config.toml
rope_fraction = 1.0
init_std_up = 0.0745
lr = 0.011
seq_len = 512
Each number is 200 + 40 x the weight over the matrix's rms, rounded and kept within 0 to 999. Layers, rows and columns count from 0.

# gate: layer 5 MLP gate, 384x128, rms 0.0745, rows 216-250, columns 0-63
# up: layer 5 MLP up, 384x128, rms 0.0746, rows 216-250, columns 0-63
# down: layer 5 MLP down (transposed), 384x128, rms 0.0745, rows 216-250, columns 0-63
gate216,240,217,222,310,210,222,194,228,253,228,181,226,219,216,197,206,195,163,212,196,202,227,226,190,173,122,275,152,190,262,218,225,198,120,213,186,261,168,202,184,217,221,284,183,212,212,210,178,219,210,214,206,166,273,187,192,146,242,171,128,241,225,240,198
up216,211,156,208,218,263,194,194,198,224,296,234,209,159,232,161,224,185,310,176,104,201,242,140,218,213,146,223,156,177,256,239,255,229,203,189,142,268,215,171,207,222,224,185,150,230,252,247,237,171,199,229,223,220,223,171,233,193,209,267,193,217,220,133,183
down216,304,216,187,252,125,165,279,147,212,171,250,154,236,197,223,242,197,213,179,202,212,274,212,196,147,196,231,255,144,250,242,253,217,167,204,154,246,165,232,258,214,161,234,198,154,196,165,168,163,162,162,201,255,241,173,237,112,179,177,137,177,177,204,264
gate217,194,216,209,217,261,198,131,210,267,223,167,132,210,214,187,171,167,191,270,154,184,214,251,239,229,96,163,187,236,235,223,219,268,221,180,155,145,222,247,168,221,221,243,285,190,142,195,224,262,211,202,147,185,207,218,255,212,145,167,242,233,165,221,251
up217,160,236,271,194,188,224,215,154,213,102,150,143,267,214,215,178,195,137,246,161,203,225,223,264,211,305,147,125,176,219,199,193,278,286,208,133,169,208,181,170,169,176,301,232,218,190,175,198,214,207,130,197,235,268,187,210,161,215,233,220,191,135,128,174
down217,183,173,187,171,251,162,170,159,276,229,104,283,224,206,212,166,221,176,190,138,137,225,144,222,162,173,236,175,272,178,152,159,254,274,212,283,140,281,214,221,232,222,191,184,210,162,143,219,208,208,156,165,257,205,190,205,230,233,216,201,154,201,123,206
gate218,142,261,237,185,217,157,201,222,168,305,150,163,197,224,176,213,167,151,225,177,182,205,216,209,180,237,205,231,147,267,166,226,215,203,194,243,250,161,203,229,210,246,203,238,222,232,240,180,191,224,241,227,243,184,175,170,148,185,228,148,185,252,171,211
up218,216,190,225,173,225,254,198,237,233,202,255,174,225,138,224,184,104,166,176,121,182,244,189,171,197,216,231,148,145,185,118,177,185,192,260,192,204,311,204,177,200,209,245,223,230,191,253,216,233,227,157,250,130,167,179,141,255,228,276,191,148,245,128,120
down218,225,191,145,154,281,112,218,188,188,207,168,167,189,232,163,204,210,101,181,187,184,246,265,199,223,259,146,232,221,227,166,135,178,166,108,151,205,206,252,271,170,253,229,188,192,257,162,209,161,205,198,203,137,200,199,233,316,155,178,222,244,253,154,239
gate219,234,185,201,189,264,234,177,175,210,199,204,174,223,182,205,92,229,207,140,270,235,196,217,137,247,140,207,231,203,146,198,208,214,151,149,138,184,109,224,284,201,165,166,187,258,248,195,171,207,190,166,250,218,229,199,210,189,164,148,247,226,263,269,225
up219,148,174,264,228,192,220,185,219,181,268,272,164,252,181,239,204,167,195,146,202,207,172,226,114,229,180,157,251,149,116,244,117,150,218,135,212,258,157,185,217,141,239,230,169,235,206,222,180,269,154,189,211,226,184,267,185,229,198,141,231,194,208,164,199
down219,202,153,261,175,202,264,238,271,162,215,181,247,214,243,233,215,250,211,137,223,213,183,188,171,230,156,231,185,164,193,260,204,211,207,197,209,256,173,154,253,223,216,221,199,193,181,226,238,258,194,263,251,213,210,222,236,216,285,230,264,196,168,256,174
gate220,226,276,233,166,197,201,277,156,185,208,177,148,250,222,139,258,243,238,277,162,159,283,154,210,220,182,259,195,177,230,241,217,178,280,196,220,242,136,218,230,192,264,139,206,195,210,182,178,225,179,239,214,308,247,170,239,198,208,252,113,186,144,197,212
up220,242,227,197,165,201,198,239,263,170,218,252,202,163,163,227,311,150,224,240,236,136,240,250,202,206,170,149,152,192,224,204,139,149,236,234,112,150,188,180,198,242,262,151,183,203,122,195,161,156,220,192,184,301,218,177,186,199,206,175,217,169,215,176,184
down220,262,186,179,192,190,179,187,219,194,232,199,164,229,186,192,182,168,140,124,128,266,160,154,216,165,197,183,210,219,181,163,158,206,184,248,296,185,144,205,234,230,122,245,254,200,215,295,246,256,200,159,275,212,135,173,124,130,222,198,201,211,197,241,153
gate221,262,220,225,134,178,234,191,155,224,226,188,172,208,217,243,208,238,211,211,197,235,244,154,234,233,195,142,138,185,217,169,182,251,169,213,190,220,228,226,186,174,111,151,156,175,225,147,245,233,188,170,169,190,214,226,184,258,231,156,105,175,245,199,159
up221,212,178,199,186,194,117,249,163,165,137,162,159,160,179,198,206,214,276,289,210,270,264,173,151,190,209,162,205,157,188,150,231,219,232,151,213,193,212,181,178,271,251,210,183,159,192,146,276,147,161,208,188,238,221,210,207,248,209,212,120,187,265,215,192
down221,194,230,220,256,163,206,230,162,283,239,252,223,171,195,128,234,136,180,151,174,216,244,206,194,155,227,236,158,162,188,176,215,228,205,245,274,162,194,309,137,250,217,181,194,197,223,194,244,156,174,216,186,232,225,238,217,202,223,189,184,229,178,197,219
gate222,211,254,217,164,240,161,226,278,192,113,236,252,181,193,167,234,209,261,237,215,225,210,218,180,227,166,234,229,187,227,191,179,228,107,253,244,231,161,176,154,188,276,137,172,167,194,196,172,185,222,302,224,180,257,278,212,211,183,254,175,226,250,117,136
up222,283,242,129,135,185,199,212,195,206,241,206,252,200,220,113,212,142,226,205,176,199,211,157,224,222,204,180,267,226,160,250,263,227,289,206,244,169,252,245,158,237,226,179,250,198,288,256,186,282,151,251,187,190,236,169,211,217,161,202,112,279,190,234,210
down222,186,193,222,246,183,225,209,241,252,218,189,175,158,248,214,183,260,240,253,246,220,190,235,273,49,178,256,176,277,191,296,308,150,350,180,252,211,208,230,226,179,288,172,142,208,211,213,300,213,127,197,198,229,154,120,137,170,209,140,99,189,191,210,199
gate223,287,219,192,110,238,155,245,206,208,187,159,191,187,188,157,240,231,207,261,177,161,208,280,241,289,235,152,218,209,202,240,195,167,268,204,169,251,195,213,221,195,244,237,257,266,125,203,203,205,154,157,195,232,262,277,254,151,231,177,180,151,149,271,206
up223,217,171,273,260,217,205,214,205,265,237,284,254,315,218,201,216,200,201,140,173,234,258,158,250,190,231,221,210,186,211,262,195,244,173,250,170,233,161,296,199,138,265,197,169,231,280,215,175,237,162,178,291,170,160,173,193,224,174,189,202,132,293,201,192
down223,211,172,219,182,177,211,227,233,269,227,153,179,235,158,214,110,154,177,153,200,222,261,229,228,219,126,254,186,155,220,154,216,196,234,238,219,201,204,199,200,217,127,211,218,210,151,193,247,179,285,207,126,245,156,179,233,157,266,195,252,197,144,237,210
gate224,169,219,173,229,175,166,211,222,192,228,170,196,226,192,217,194,172,262,219,166,139,212,177,226,260,216,298,219,141,239,238,243,214,157,251,177,131,201,212,151,207,269,170,258,135,256,217,172,164,280,176,182,201,265,148,233,237,263,235,162,121,194,103,153
up224,212,174,191,201,203,247,160,290,184,216,238,257,259,199,161,179,189,192,191,156,221,208,173,218,210,232,271,190,200,134,225,168,126,193,277,157,161,269,196,195,205,218,248,210,236,238,283,152,91,195,170,155,227,157,116,207,195,164,168,270,197,233,217,195
down224,161,165,250,170,173,257,170,157,164,134,246,205,190,217,268,180,203,156,217,223,168,164,185,165,158,305,248,173,209,172,169,155,184,183,229,218,167,206,267,221,207,258,231,229,198,295,236,188,167,216,190,210,216,200,146,182,155,209,225,155,177,213,130,234
gate225,151,191,192,224,189,235,203,244,206,251,222,194,182,164,118,267,228,238,242,145,187,200,228,217,224,160,195,156,230,219,257,182,242,249,216,173,287,195,182,197,201,284,230,195,203,226,262,199,211,188,154,258,245,88,232,143,198,137,200,194,215,251,148,218
up225,136,214,146,157,146,234,206,190,162,225,162,205,253,235,171,126,234,216,227,229,190,200,190,198,177,233,198,211,155,215,196,200,236,123,214,166,190,210,233,183,204,189,163,252,149,183,172,197,151,159,200,241,186,195,207,253,181,170,237,309,261,204,143,264
down225,247,163,165,212,184,154,190,142,182,167,149,148,243,256,255,217,179,162,261,222,229,198,161,225,209,232,210,212,139,234,178,227,194,175,219,232,226,204,215,204,181,145,224,223,208,137,171,195,118,243,235,192,190,269,243,216,197,216,193,204,163,246,207,201
gate226,224,144,237,134,191,187,292,198,211,197,205,245,211,168,192,235,261,223,271,120,284,220,195,158,141,153,192,160,163,185,219,228,180,202,222,206,186,230,184,155,179,170,203,207,230,188,159,264,216,204,236,194,254,151,196,168,208,244,191,189,215,112,217,139
up226,194,152,252,240,195,225,199,207,166,240,220,233,234,237,211,202,247,174,209,163,205,208,183,210,219,207,210,235,155,270,190,217,255,199,221,175,196,238,225,183,232,197,234,237,211,282,255,186,156,187,229,232,266,175,197,237,226,247,209,253,99,166,191,170
down226,203,228,143,183,166,248,193,236,231,261,216,123,196,224,196,231,190,246,248,180,247,279,135,198,188,226,178,192,291,219,199,152,161,216,186,162,197,213,241,162,240,178,150,206,234,237,143,191,211,129,168,205,186,132,231,166,196,177,218,164,220,168,120,212
gate227,156,153,165,224,281,184,151,168,187,229,225,213,209,142,240,195,159,221,206,181,142,210,242,228,240,216,163,209,200,245,161,300,168,248,202,261,258,164,257,186,217,131,182,272,239,177,234,189,256,243,218,231,177,265,152,156,162,144,233,164,246,166,129,202
up227,210,251,184,182,144,161,190,208,154,150,179,234,189,216,230,147,214,255,167,230,240,244,194,196,200,255,255,197,264,154,199,182,232,215,208,202,149,161,170,296,181,216,232,193,159,276,231,186,209,192,211,176,237,112,196,268,144,212,206,220,203,134,244,219
down227,200,205,279,175,138,262,147,127,191,180,174,260,236,218,252,190,146,213,142,161,200,173,232,215,229,214,152,139,161,256,194,209,193,230,224,195,232,279,163,224,243,293,212,266,127,261,224,171,115,151,233,201,188,154,224,210,254,226,167,208,184,176,264,198
gate228,128,194,226,181,274,271,244,231,243,163,240,188,257,197,188,219,266,217,164,234,197,283,168,199,211,139,224,152,269,158,249,252,198,247,177,142,251,197,195,202,177,187,230,168,256,235,210,237,187,182,185,104,161,188,136,230,249,148,179,279,202,268,207,212
up228,167,236,208,255,159,188,175,225,253,227,119,109,184,232,175,105,238,181,139,161,186,270,252,261,149,244,183,212,180,224,260,152,253,179,212,251,255,245,181,183,216,184,217,198,192,225,89,209,270,229,221,217,260,150,165,213,211,208,223,224,221,129,260,187
down228,215,218,261,264,160,238,255,270,251,219,299,233,196,237,192,212,167,197,201,180,226,251,212,192,195,161,187,219,182,247,187,155,187,144,168,240,256,227,215,121,219,244,217,247,178,198,243,175,289,196,191,262,222,238,269,195,243,223,249,177,269,289,196,221
gate229,105,152,237,139,128,169,212,256,190,161,105,261,213,190,277,232,137,236,213,188,306,210,219,197,192,243,208,152,143,203,196,182,143,178,283,191,264,247,155,132,178,168,217,199,179,141,233,177,180,153,201,194,162,216,182,150,225,142,209,229,230,212,213,232
up229,207,223,219,126,132,202,155,250,86,210,228,99,187,218,219,227,150,226,273,173,201,187,280,219,264,261,233,155,187,240,160,218,134,159,185,181,102,166,228,250,205,182,200,194,254,198,171,199,165,205,255,256,183,258,299,194,146,212,126,180,203,210,209,204
down229,230,254,179,212,162,120,120,254,111,123,135,248,190,144,182,179,203,173,200,229,177,209,193,223,273,177,112,219,223,177,209,159,184,222,211,148,210,220,226,217,153,141,195,104,195,222,168,274,127,212,220,181,148,208,227,166,289,151,234,175,184,237,109,204
gate230,148,123,166,193,263,225,210,199,184,220,114,227,201,240,169,213,152,237,241,137,167,147,202,209,222,216,228,203,170,131,172,229,163,187,253,229,169,207,197,227,249,244,163,216,192,165,165,221,131,229,262,185,185,181,252,308,204,201,224,220,223,211,294,145
up230,173,207,242,212,192,177,187,220,204,174,199,143,260,138,166,210,213,178,216,293,122,196,176,196,246,175,218,259,219,192,243,203,203,180,162,186,191,165,213,186,142,176,230,164,216,173,295,194,217,129,212,165,238,99,161,222,155,187,215,228,232,216,206,256
down230,237,200,244,244,247,211,179,123,255,207,188,190,251,178,139,159,307,150,240,196,154,259,196,160,234,222,152,234,269,221,215,209,201,89,160,172,191,218,146,191,191,108,231,140,199,219,207,203,254,173,193,227,154,133,157,205,175,224,136,177,213,143,208,266
gate231,205,252,177,244,211,245,220,287,258,201,155,204,272,182,251,114,189,215,180,261,181,159,313,218,196,221,247,243,181,190,248,227,224,197,178,202,153,199,207,233,208,169,230,170,196,176,190,240,171,209,148,213,203,142,146,178,294,172,184,100,180,203,200,215
up231,138,229,181,217,182,164,211,193,274,207,254,142,253,278,153,205,219,206,250,240,146,192,169,264,149,210,198,198,201,176,180,130,115,178,232,198,188,211,180,223,150,149,246,207,188,194,112,253,143,186,203,212,238,217,186,233,267,206,248,191,195,287,157,225
down231,274,136,188,263,309,143,174,245,167,252,237,204,211,185,159,192,192,208,205,155,227,174,149,257,178,273,222,192,201,170,163,216,150,212,276,147,264,194,233,195,203,164,298,205,122,183,187,221,262,183,280,181,192,158,180,182,152,232,228,250,178,213,191,129
gate232,232,168,166,195,227,205,204,293,230,155,239,224,167,177,218,130,267,184,204,159,199,239,179,176,156,160,198,201,170,136,172,223,140,221,224,170,174,214,269,244,305,198,224,175,172,232,159,153,210,184,265,123,196,218,190,181,178,193,195,233,169,174,169,200
up232,215,134,169,221,138,165,184,224,249,201,239,183,122,163,310,188,175,189,271,231,195,221,214,188,228,166,152,151,169,176,219,169,203,217,222,196,203,184,197,237,267,132,145,164,205,206,222,187,183,167,207,221,193,127,151,223,204,251,147,245,169,230,204,163
down232,191,211,164,137,269,250,199,270,200,270,169,178,204,191,148,189,254,197,210,239,192,196,153,240,187,164,205,153,197,174,165,200,202,200,213,124,185,179,159,217,215,167,232,194,240,224,200,228,176,197,156,223,241,148,185,114,161,181,240,217,255,181,177,252
gate233,157,250,224,179,256,220,214,237,137,210,169,156,212,180,229,154,130,171,140,252,140,147,232,247,100,195,146,222,215,184,150,258,147,197,228,188,200,247,170,156,156,259,140,228,157,177,197,204,179,221,232,192,239,157,178,182,212,271,220,127,202,269,137,236
up233,226,143,240,199,255,253,226,126,113,159,234,247,229,143,258,175,190,233,160,193,172,183,185,207,171,154,260,241,254,210,284,210,163,160,262,247,244,236,169,197,243,213,154,226,173,225,170,141,180,154,149,157,183,252,242,194,274,224,268,184,217,188,200,165
down233,198,180,276,160,201,207,180,236,106,220,199,138,171,243,173,188,228,164,194,276,193,202,253,248,181,188,180,142,227,161,167,248,221,180,243,198,165,233,192,195,219,197,154,220,238,193,226,193,220,260,162,180,179,173,135,102,222,257,163,136,159,209,279,292
gate234,262,225,227,215,179,187,210,196,271,201,165,247,186,137,201,255,231,216,205,223,139,201,195,257,158,296,174,155,191,180,191,248,232,110,158,175,175,219,190,200,274,175,144,152,227,205,157,233,174,224,237,209,126,139,271,261,193,221,261,223,161,145,104,229
up234,222,103,114,239,269,191,166,158,281,186,235,205,259,215,277,186,248,154,261,158,227,141,132,188,151,202,215,168,200,213,178,224,169,180,165,195,151,121,165,170,246,251,191,159,220,191,171,206,204,261,216,211,205,151,193,142,162,193,154,211,222,165,257,199
down234,310,206,180,206,148,234,234,211,329,124,167,226,217,176,198,223,177,172,186,180,249,235,194,263,137,232,223,213,223,153,268,185,245,131,215,235,237,297,215,171,205,250,187,225,145,221,205,207,178,267,186,182,154,161,276,189,184,255,222,205,165,153,228,209
gate235,155,212,223,242,261,244,224,228,189,233,201,225,175,111,229,258,133,212,224,167,169,213,199,176,191,171,144,157,194,154,245,209,178,135,227,212,165,237,202,153,236,148,98,231,185,139,195,188,156,231,180,203,245,308,258,169,136,159,161,244,233,200,108,217
up235,151,177,126,166,164,237,242,216,250,221,162,215,201,194,256,191,168,247,179,247,233,266,168,246,289,160,230,204,189,202,142,170,214,179,133,105,216,198,224,289,267,174,202,235,159,230,233,192,170,137,213,218,135,183,127,218,168,206,266,171,255,185,265,241
down235,220,155,190,215,287,157,158,190,150,261,153,142,220,174,202,263,163,134,203,177,176,156,177,184,210,241,179,171,273,147,234,258,160,207,279,189,154,206,212,223,181,209,254,206,272,150,238,127,274,191,174,208,278,240,198,226,211,186,187,198,222,275,177,161
gate236,255,222,247,222,154,183,235,222,163,190,144,285,154,222,227,163,237,223,142,222,197,202,195,154,286,257,203,167,238,163,213,219,160,168,253,132,158,164,212,164,169,166,269,198,154,236,187,205,178,143,180,246,135,144,206,203,173,142,132,210,168,164,272,156
up236,164,196,167,122,141,170,202,217,221,205,177,204,217,154,213,225,155,233,183,237,214,157,182,194,203,167,178,182,191,201,195,248,178,135,229,229,188,169,170,175,284,260,218,227,183,167,237,241,166,160,226,262,122,207,157,163,260,187,167,149,214,158,226,134
down236,186,254,244,173,185,227,249,185,83,215,177,273,110,209,200,237,277,227,200,182,234,183,192,232,218,209,291,218,211,113,214,238,203,237,185,193,160,138,266,225,227,176,171,244,193,194,191,225,260,197,231,217,153,181,198,233,212,161,179,268,135,236,214,181
gate237,158,181,147,220,151,193,197,222,167,145,191,193,241,198,207,204,210,242,249,245,209,189,246,212,196,173,163,252,177,259,249,173,208,153,249,255,236,189,224,237,218,163,150,223,235,231,180,224,83,236,229,221,225,273,249,253,232,234,209,186,184,219,173,198
up237,246,210,158,217,242,184,218,158,109,165,206,231,214,246,234,166,179,200,205,197,230,241,152,240,231,222,226,194,243,202,182,170,168,134,191,134,164,205,221,187,80,198,164,180,265,180,248,199,168,218,232,210,173,177,177,178,176,71,185,173,271,249,202,167
down237,140,205,165,248,153,138,197,296,266,177,258,262,165,156,218,207,198,229,185,173,158,135,159,180,130,171,164,166,241,186,169,148,214,192,311,201,163,155,224,175,226,224,187,174,164,242,221,254,207,199,166,239,204,215,205,226,232,240,202,176,160,160,184,253
gate238,261,178,190,167,248,227,144,195,137,190,177,221,182,259,162,134,179,200,276,159,186,199,213,238,143,184,244,213,258,216,198,192,284,140,164,262,146,137,260,135,266,208,236,181,154,206,226,204,251,189,244,136,236,225,289,224,142,245,199,189,188,216,210,220
up238,218,152,167,156,196,273,176,209,170,227,202,228,149,185,267,223,136,139,197,286,242,227,201,242,169,142,171,172,162,227,195,202,197,175,263,199,191,246,182,203,229,197,231,233,193,179,187,190,177,152,254,237,216,174,183,182,211,164,225,166,261,234,156,232
down238,204,147,246,200,160,219,331,179,155,245,212,196,222,165,242,264,262,172,225,225,118,165,217,263,230,166,235,122,191,244,190,145,259,210,211,186,188,226,203,188,261,255,217,220,247,218,179,170,221,135,206,218,265,211,212,150,190,225,201,158,246,208,224,229
gate239,169,155,237,187,215,199,163,181,168,232,171,190,228,235,225,209,209,227,205,202,166,165,105,148,240,202,191,147,192,191,198,208,249,151,184,118,210,157,152,212,118,204,165,260,229,184,173,163,224,212,243,199,188,212,263,186,241,189,185,169,204,203,183,230
up239,216,181,202,179,195,221,177,297,248,196,256,140,156,151,262,218,221,243,219,170,180,134,212,162,155,233,214,251,160,274,93,213,206,238,251,234,222,191,130,198,180,165,192,254,311,128,193,141,182,149,125,217,229,236,187,186,187,186,238,158,203,149,136,179
down239,234,231,198,160,214,265,157,120,201,224,194,196,168,187,260,195,217,250,286,242,180,210,153,146,158,223,160,194,138,139,199,256,148,191,194,219,215,194,145,221,309,217,256,226,230,153,228,178,191,216,189,209,171,164,217,234,270,145,239,227,217,172,254,111
gate240,186,189,166,110,189,211,210,244,235,190,137,201,207,195,151,224,295,210,232,214,225,173,190,137,230,181,176,261,273,182,184,195,237,165,252,215,229,194,211,168,275,163,252,222,254,181,221,171,162,123,210,201,207,231,204,251,184,155,275,167,188,161,225,138
up240,183,320,269,229,217,110,139,199,203,213,300,190,121,200,214,209,251,236,146,166,181,249,130,206,173,159,237,180,141,261,155,187,114,222,180,288,220,181,194,187,176,277,250,257,232,314,179,144,176,202,231,184,98,206,236,174,229,142,183,174,186,163,187,198
down240,161,204,259,119,196,51,262,234,220,165,193,159,181,223,160,192,248,232,177,172,180,155,94,175,271,221,267,219,175,264,213,183,178,205,201,225,247,174,193,143,157,172,150,189,229,251,189,173,277,179,174,171,135,168,219,218,241,220,219,220,124,224,258,216
gate241,228,163,136,272,209,255,178,221,211,91,190,171,153,234,286,172,176,178,172,118,154,191,189,200,168,146,154,108,175,160,150,234,224,224,189,172,236,228,221,185,225,190,232,234,261,213,213,178,221,223,168,243,239,175,224,251,144,176,212,217,156,185,200,211
up241,210,238,203,192,187,238,187,184,194,250,286,234,274,120,167,172,163,232,176,170,257,221,170,195,156,230,199,158,251,136,160,276,224,204,236,298,250,177,128,191,204,177,210,183,119,126,183,131,218,256,230,188,234,194,167,225,160,200,249,219,192,238,210,235
down241,167,280,281,261,217,169,149,184,98,222,230,175,222,165,157,190,133,210,184,175,212,211,196,219,117,244,144,172,224,183,202,228,236,258,190,165,245,228,155,177,145,254,177,190,122,271,188,216,224,192,192,184,191,165,81,255,203,164,185,103,234,187,214,181
gate242,181,239,216,158,245,159,212,215,192,214,236,169,216,136,236,227,160,166,200,246,150,144,255,211,254,179,138,232,121,185,180,195,210,158,167,204,267,231,185,219,159,227,142,261,225,140,119,204,170,224,164,138,217,265,234,178,198,202,187,222,179,134,180,231
up242,146,177,197,218,211,230,95,235,213,185,221,140,198,215,223,234,179,199,178,222,247,142,161,209,222,282,228,244,216,173,218,226,219,180,175,148,171,178,167,234,216,154,176,213,156,176,180,169,183,192,256,169,205,231,189,161,166,216,184,211,184,183,277,181
down242,235,208,203,182,218,190,226,259,209,223,155,245,259,228,252,175,241,174,163,204,176,146,102,122,187,207,202,112,150,206,212,176,236,204,177,220,141,251,152,303,214,240,147,149,154,222,246,215,180,153,177,186,223,278,236,222,203,220,173,204,240,230,194,211
gate243,226,188,271,299,177,159,134,214,217,204,259,224,160,166,177,243,178,238,166,177,260,185,254,150,211,195,194,194,236,142,154,197,117,171,201,186,186,197,220,143,191,221,160,259,229,253,265,170,172,223,168,231,197,244,254,210,162,210,178,222,121,185,210,156
up243,214,270,196,237,234,228,192,168,218,187,205,126,117,201,155,235,198,198,257,186,135,302,199,227,165,227,242,197,238,255,211,277,181,275,202,153,167,280,146,207,221,206,238,198,267,185,175,176,171,196,201,155,167,188,193,269,220,188,159,176,222,238,207,211
down243,191,267,195,117,216,324,231,281,182,270,261,153,180,217,145,214,182,192,167,195,148,218,231,233,156,174,173,216,175,79,135,163,186,203,198,135,187,227,197,215,223,190,160,238,278,182,167,231,199,219,158,214,233,202,110,237,203,129,205,92,116,218,177,202
gate244,189,263,182,212,170,192,197,224,217,232,213,246,210,221,238,188,156,221,228,232,163,253,221,209,166,194,180,235,168,257,233,180,184,217,229,191,154,167,178,229,235,110,189,171,228,183,145,108,138,173,198,227,172,215,286,226,172,178,145,146,196,222,154,173
up244,240,221,171,154,197,182,260,204,242,220,250,204,249,164,130,201,179,166,183,201,195,217,281,182,223,163,101,180,246,158,197,255,181,178,206,247,254,245,189,238,267,178,186,211,154,237,92,131,134,202,228,194,119,171,167,283,191,212,245,197,219,219,207,188
down244,194,175,180,186,220,184,202,244,226,187,196,114,170,210,246,180,124,144,129,149,259,195,216,144,145,223,173,264,185,224,125,224,195,260,167,189,130,181,182,255,136,139,145,171,141,217,245,163,216,269,213,242,198,156,165,202,192,196,226,193,184,212,186,178
gate245,220,146,191,174,164,211,172,253,224,183,236,164,132,256,177,226,200,265,293,202,224,221,204,249,181,267,122,171,144,217,176,191,161,244,210,244,174,199,129,203,218,95,221,243,247,205,242,201,165,211,157,136,196,270,179,176,165,189,239,133,289,170,182,178
up245,176,162,205,170,288,130,167,195,225,223,231,210,256,213,184,171,255,225,199,203,263,149,104,230,183,148,196,158,156,123,239,184,181,248,167,255,257,166,219,93,139,226,201,217,258,211,210,170,180,150,298,182,335,181,157,191,182,268,177,176,128,246,183,234
down245,193,318,170,168,219,167,137,197,214,208,156,183,184,214,266,165,187,163,178,224,223,168,140,217,180,140,198,219,199,136,272,285,187,212,217,255,253,115,299,223,212,201,212,196,198,264,250,192,183,136,190,145,174,152,209,174,108,171,195,236,145,202,249,199
gate246,254,183,232,200,263,177,184,162,167,159,194,236,175,308,223,200,153,261,234,223,156,189,199,214,240,132,225,246,236,210,151,241,170,229,245,293,152,246,199,167,181,251,158,211,206,192,216,172,234,158,141,231,244,234,247,190,222,159,182,222,140,172,160,130
up246,221,243,190,163,192,184,216,274,242,202,148,161,162,146,239,221,251,173,144,235,187,209,195,159,248,224,303,169,195,146,276,164,217,158,141,177,216,166,206,182,239,194,185,241,148,278,242,185,151,193,237,222,217,145,151,179,233,216,217,169,239,157,197,292
down246,188,241,187,140,229,108,258,202,136,185,109,124,196,227,227,146,216,160,212,213,181,169,175,209,283,234,238,250,211,184,236,178,194,198,124,150,139,224,147,146,206,221,196,209,183,228,269,199,216,150,215,204,228,155,147,232,159,194,146,182,180,144,247,248
gate247,173,183,206,197,204,196,179,242,203,192,176,168,238,219,216,191,229,167,223,179,200,199,224,204,192,192,235,196,229,156,204,233,203,135,147,145,261,189,228,200,210,281,114,225,211,218,170,102,178,181,160,214,117,204,229,181,187,180,151,168,203,189,188,190
up247,184,154,195,255,207,203,180,211,179,246,260,192,133,234,230,190,153,215,226,173,192,201,167,191,125,219,197,201,221,208,138,168,175,189,245,222,213,229,247,200,142,175,296,187,218,207,189,282,220,247,174,273,251,194,254,179,228,207,180,175,261,193,136,293
down247,240,228,178,131,219,193,201,195,183,143,191,174,177,276,144,184,227,214,250,174,160,128,278,203,227,137,224,202,209,161,163,148,233,94,197,142,295,177,214,240,276,193,189,141,234,237,241,192,235,196,252,259,182,250,136,215,155,175,159,124,269,225,232,166
gate248,191,201,222,162,229,273,188,227,227,167,257,191,239,210,205,267,246,191,164,239,162,155,189,182,165,191,205,215,186,173,222,196,184,238,155,147,202,290,236,261,133,219,208,270,159,121,192,211,171,184,145,137,218,201,194,223,160,155,192,171,222,199,176,222
up248,185,261,164,267,254,206,196,153,189,274,164,118,196,205,206,180,163,277,164,143,256,254,209,278,200,185,166,175,203,230,271,170,193,212,222,160,219,143,171,187,168,197,163,222,236,213,205,177,249,229,208,197,232,253,289,216,188,219,253,199,223,265,174,202
down248,240,232,269,202,220,210,182,252,177,86,230,261,169,234,170,231,233,126,198,193,112,155,187,173,149,205,196,235,218,230,208,179,200,195,224,221,187,245,218,220,183,231,263,200,173,146,250,207,262,149,228,157,224,226,145,228,239,189,177,145,218,240,228,221
gate249,181,172,216,250,196,200,238,178,167,245,195,133,145,208,283,195,258,121,204,178,216,282,152,214,250,120,193,188,194,245,209,177,205,169,143,199,204,194,192,167,175,194,194,148,178,248,127,193,148,194,203,197,157,246,190,185,137,206,231,217,205,183,170,206
up249,235,200,212,214,230,127,227,290,122,265,182,264,196,269,138,209,221,196,115,159,251,245,201,140,224,221,251,108,229,268,226,200,136,182,220,173,219,181,216,199,235,184,214,136,169,174,218,244,275,176,184,219,180,202,188,160,132,203,228,175,193,210,230,194
down249,165,241,245,208,154,207,263,207,187,143,254,226,161,176,207,177,179,214,218,129,270,200,216,192,217,244,184,142,267,245,210,161,144,221,218,184,209,246,208,191,96,197,192,210,198,310,198,213,174,189,266,189,187,236,190,240,267,255,248,241,228,164,229,205
gate250,181,181,254,171,284,224,166,169,214,212,211,238,178,262,141,154,251,303,215,140,224,174,179,197,228,203,232,166,157,193,220,209,186,200,92,193,224,235,244,195,259,154,190,153,187,165,119,164,137,199,168,116,160,291,243,247,174,269,259,271,234,189,129,151
up250,212,176,175,228,158,175,208,182,221,248,309,144,170,264,227,136,169,165,163,127,162,245,248,149,178,174,159,184,236,155,207,200,150,163,179,187,131,197,197,183,281,197,183,184,197,248,154,163,196,108,168,220,185,187,139,172,136,186,185,193,146,197,206,211
down250,255,276,310,261,261,109,169,186,200,171,182,231,148,161,158,214,236,171,243,247,172,175,220,210,177,199,203,202,197,202,280,141,258,199,198,192,244,176,187,222,91,258,199,145,206,221,195,266,220,167,248,144,221,180,172,296,208,176,208,100,224,191,287,187